{"n_layer": 8, "d_model": 96, "n_head": 3, "n_kv_head": 3, "head_dim": 32, "d_mlp": 384, "vocab_size": 2048, "activation": "gelu", "norm": "layernorm", "norm_place": "pre", "norm_eps": 1e-06, "positions": "rope", "rope_base": 115000.0, "rope_fraction": 1.0, "qk_norm": true, "attn_scale": 0.383, "bias": "all", "tie_embeddings": false, "parallel_block": false, "extras": ["local attention windows", "capped logits"], "init": "orth", "init_std_qkv": 0.058, "init_std_o": 0.0145, "init_std_up": 0.058, "init_std_down": 0.00725, "optimizer": "adamw", "lr": 0.00253, "beta1": 0.9, "beta2": 0.98, "weight_decay": 0.0, "lr_head": 0.00671, "warmup_steps": 581, "schedule": "wsd", "decay_fraction": 0.426, "decay_shape": "linear", "final_lr_fraction": 0.1, "batch_tokens": [8192, 16384], "seq_len": 1024, "doc_mask": true, "train_tokens": 105000000, "steps": 9120, "dataset": "wikipedia_en"}
Each number is 500 + 25 x the weight over the matrix's rms, rounded and kept within 0 to 999. Layers, rows and columns count from 0. Numbers have three digits each.

# layer 3 MLP up, 384x96, rms 0.228, rows 358-383, columns 48-95
502460510487511490516499472465485493535497522508475476524477506526512495492490530523486520516482472495515508488508488508482513476473441488531535
502530538513439502522464452485518524484515466479459464504532463476536510493539516523514480479461472498463541483494467522522552513473488430534523
491511482506505499508493486513461483486479475525520487512504444487516475496530522500491513505499459496505514473501491501511467461506535450497539
506520456526507496513523479519483502489496534471472483474491501556513479490488489500508503485463475553504505508485462520527483515518497488505522
474460519511508511536501507515499491479516533482494477569482502486482492517512526513493496512494500488465477517472464520533492479452523481500503
514487515508520477484510494526515508520471490492508494525523447508552494486508529499506509475470463530505503504482506525490482490549526505502477
458494518533478517541478438509518527510528497477498459530478506484499476509522537510521473504488455532504518452498478498516491417524454482545481
503517510541498515493500487478493517527493461475475420519495479479503506464506512537518522513491524501473496515494462529502481493547527505465443
472489486530492477524499506512500499513493485483480508491512408497521488447501500500505488488479514477495516540529480483492549518507452522525538
495499458531510475540482501471501468551491512478507482501566507503539501481552487480507489479479482485479445466495508517490514483506478458565499
497462520499485496492494465553539507494496511495520486547489513470508488517489544519481504495489492503465508482550479494516541447510507477518515
492495434534478457507545510554522520516469526528513499454468508514497509499520480474506460503511483508513489509497536517527531519503466487516524
472459521541520535497472501500484519544530485497520510487500475531481510513504482477464487462465477481491491489497515540476487465510541464513478
464494498481510508465487553485498528485518502461511427493536508483504502474494507513505499492504505475452482466495509518498533494492560471517495
518449502557487490496500519504552526517479525548472451512506484501491530552510466545489495517513490485499515485519482522478515484492539472542534
499510472517459499516509455529501548515486497469507484480531454515514551520539494491495506477516512460512515468487488526492476474468478472545530
515489488507509524539497448494496515518502474464545471483497457529466461494495536481491520471487480526487483562532437508494492465501505539545482
481477496529507472507514482496533533490493442530535517506509510506509567507496529470511486517460504529467479506538482541510521514492522489473471
474508535528497519493532503492491525477530520509508468481503511503479511479500526543513498491503536517491444450483506511546525488475480491507467
504498490538442531499539486513536500567519511520466510531497531564506512467495476474470516547507510478454486509519548521494500491466518471510516
482487440508471525516486513502542506490510469521504526489552491478539535486500498495487513524491506436514519501498485509495497507521467476517522
488520508516458531488476495512500491508484461470528460519485533503496494463479489485490486485485532523472501514493494514516546485487488507536512
504454490509469506493483489456524481497501451481509497489472485498519538495530545538477536466480531488502504507491519495499504478503472512510519
493519483503500472500486476497508450505495459499497518500521518503504491516509515504525511455472535525453505521493504494521496506562490526571480
489495497536484466486516488455514473465524492512527455493490513531475473505484491495526477468465531530526502504527488522518520468514552489541520
486537469546477460482524445521546492532473521488506480501479501545549479473485523521494532495482521506508479479482514503501551485482436482518502
# layer 3 MLP down (transposed), 384x96, rms 0.216, rows 358-383, columns 48-95
517481504421502491518506510515494501537519523477478471529466530490509466491482506504483521541486488507537494497487503529463490496483470501510499
445463499502496476506489466519507482480503449457465520540475491493480556507526472518445511539476423496470505469513540562541561487469469411505623
524498529511525493512536485508516500502491507487496496473512515524486513531510503509462461528515515477495494501503478526497496487479495488494506
523473481522509469479468467545485500504502510482509504477473502501476481465505536473494487536507500503510496551503495507541491529496499521467496
459467477553509457512529534494528515482466448491479508539470503530489469506553524517527493487483460476511520487497510559531534519484514471492521
535528502473472519494519492476495504534497480475519474538499479531514489512490472491522496487512486496494503512502558521460538506498493490511491
531490546491489494420470503484516533494473514455498502497459490502502515509491472511484492528499518536473456497490478469524549518515518514510494
560494489535458475465480475476449479539533496464512528513474520483534478505488481487475522454509443489468474484505549577491496547503499541499504
507508509537518505532489484508489501485531497490497503483520514517480507484466466519522506478501490477555507500510510498518461520498492493490461
516419487478498485454484478477464543499502512453555540527475511525487500479503477484433534484494483529557457513454502524530502556518466502531510
488499487510530504488520507543431483494484522474507471483502489518487483521473521511496466509468475491466476525468506505491518538493527528464518
484491520518475480471518486481501502514496493477504519458518465511518526501476480486517492478514486494495540482579495496496475497526491495465515
495519516512533501478455501480481470512544491506519480512440481470556479511473469512508491459484532502496457536522506515496503491451496537455485
497532543501522485469519511525461521533532510483495442505497539441493513546496495481540496501535524495502482493484471511497488523519518523502490
495523537495502466520513537537512488538512487519475468522533538501482504510486521493503477545493511487513500507469479573513485522469515471504516
476499523503443530506516484512502505499490483513523480511511486498479488529499500463538505545555503500487477533525503528553474488462496456533497
455583486428484492531536473492529498488511533456478504535529531508476482510483530500521481525481467534563448507526497492499491488498520478522468
479541494522457477424445451523504450513528523473441469493514542501475511490489551471527445513515524482536520483512483451471517457541523532536491
479511516479492482491498489515490482487506527511520507526507534505464483444506474517505503433489493531490452503493453507489502546498489465490494
484534501495538500480525574512526534485493521494522489461519493486497457531503476485518508492478463497484537473467500485524484499456507522491507
492520526510492518509473507507513467504485511508502496446496487490474510499515538512472478512490516469538487466496495468520539506497507516526477
482482491515513524504492513531504486465504487505488517545472506509518514485486489488516486483484503494496529485505488484489495482536491487501495
519519515503502491512545487520486484501487515501509488453444508514477491551500510501510491501492494484468506448478483469501503482488491527516505
498480474470528482459476476479480511488516514518517515480527469505506511467495514515496509497481491516519499487499510482504476501517534479493513
512478524506440465493460501544456502544471522484536497499476494496477514502485490476552504536484487451471496472494444529513466476509485516510535
459510470527561512415519489476533502531527521485507489538482456557475537506458514514524491516501543515538476525474500483501484507479461505508471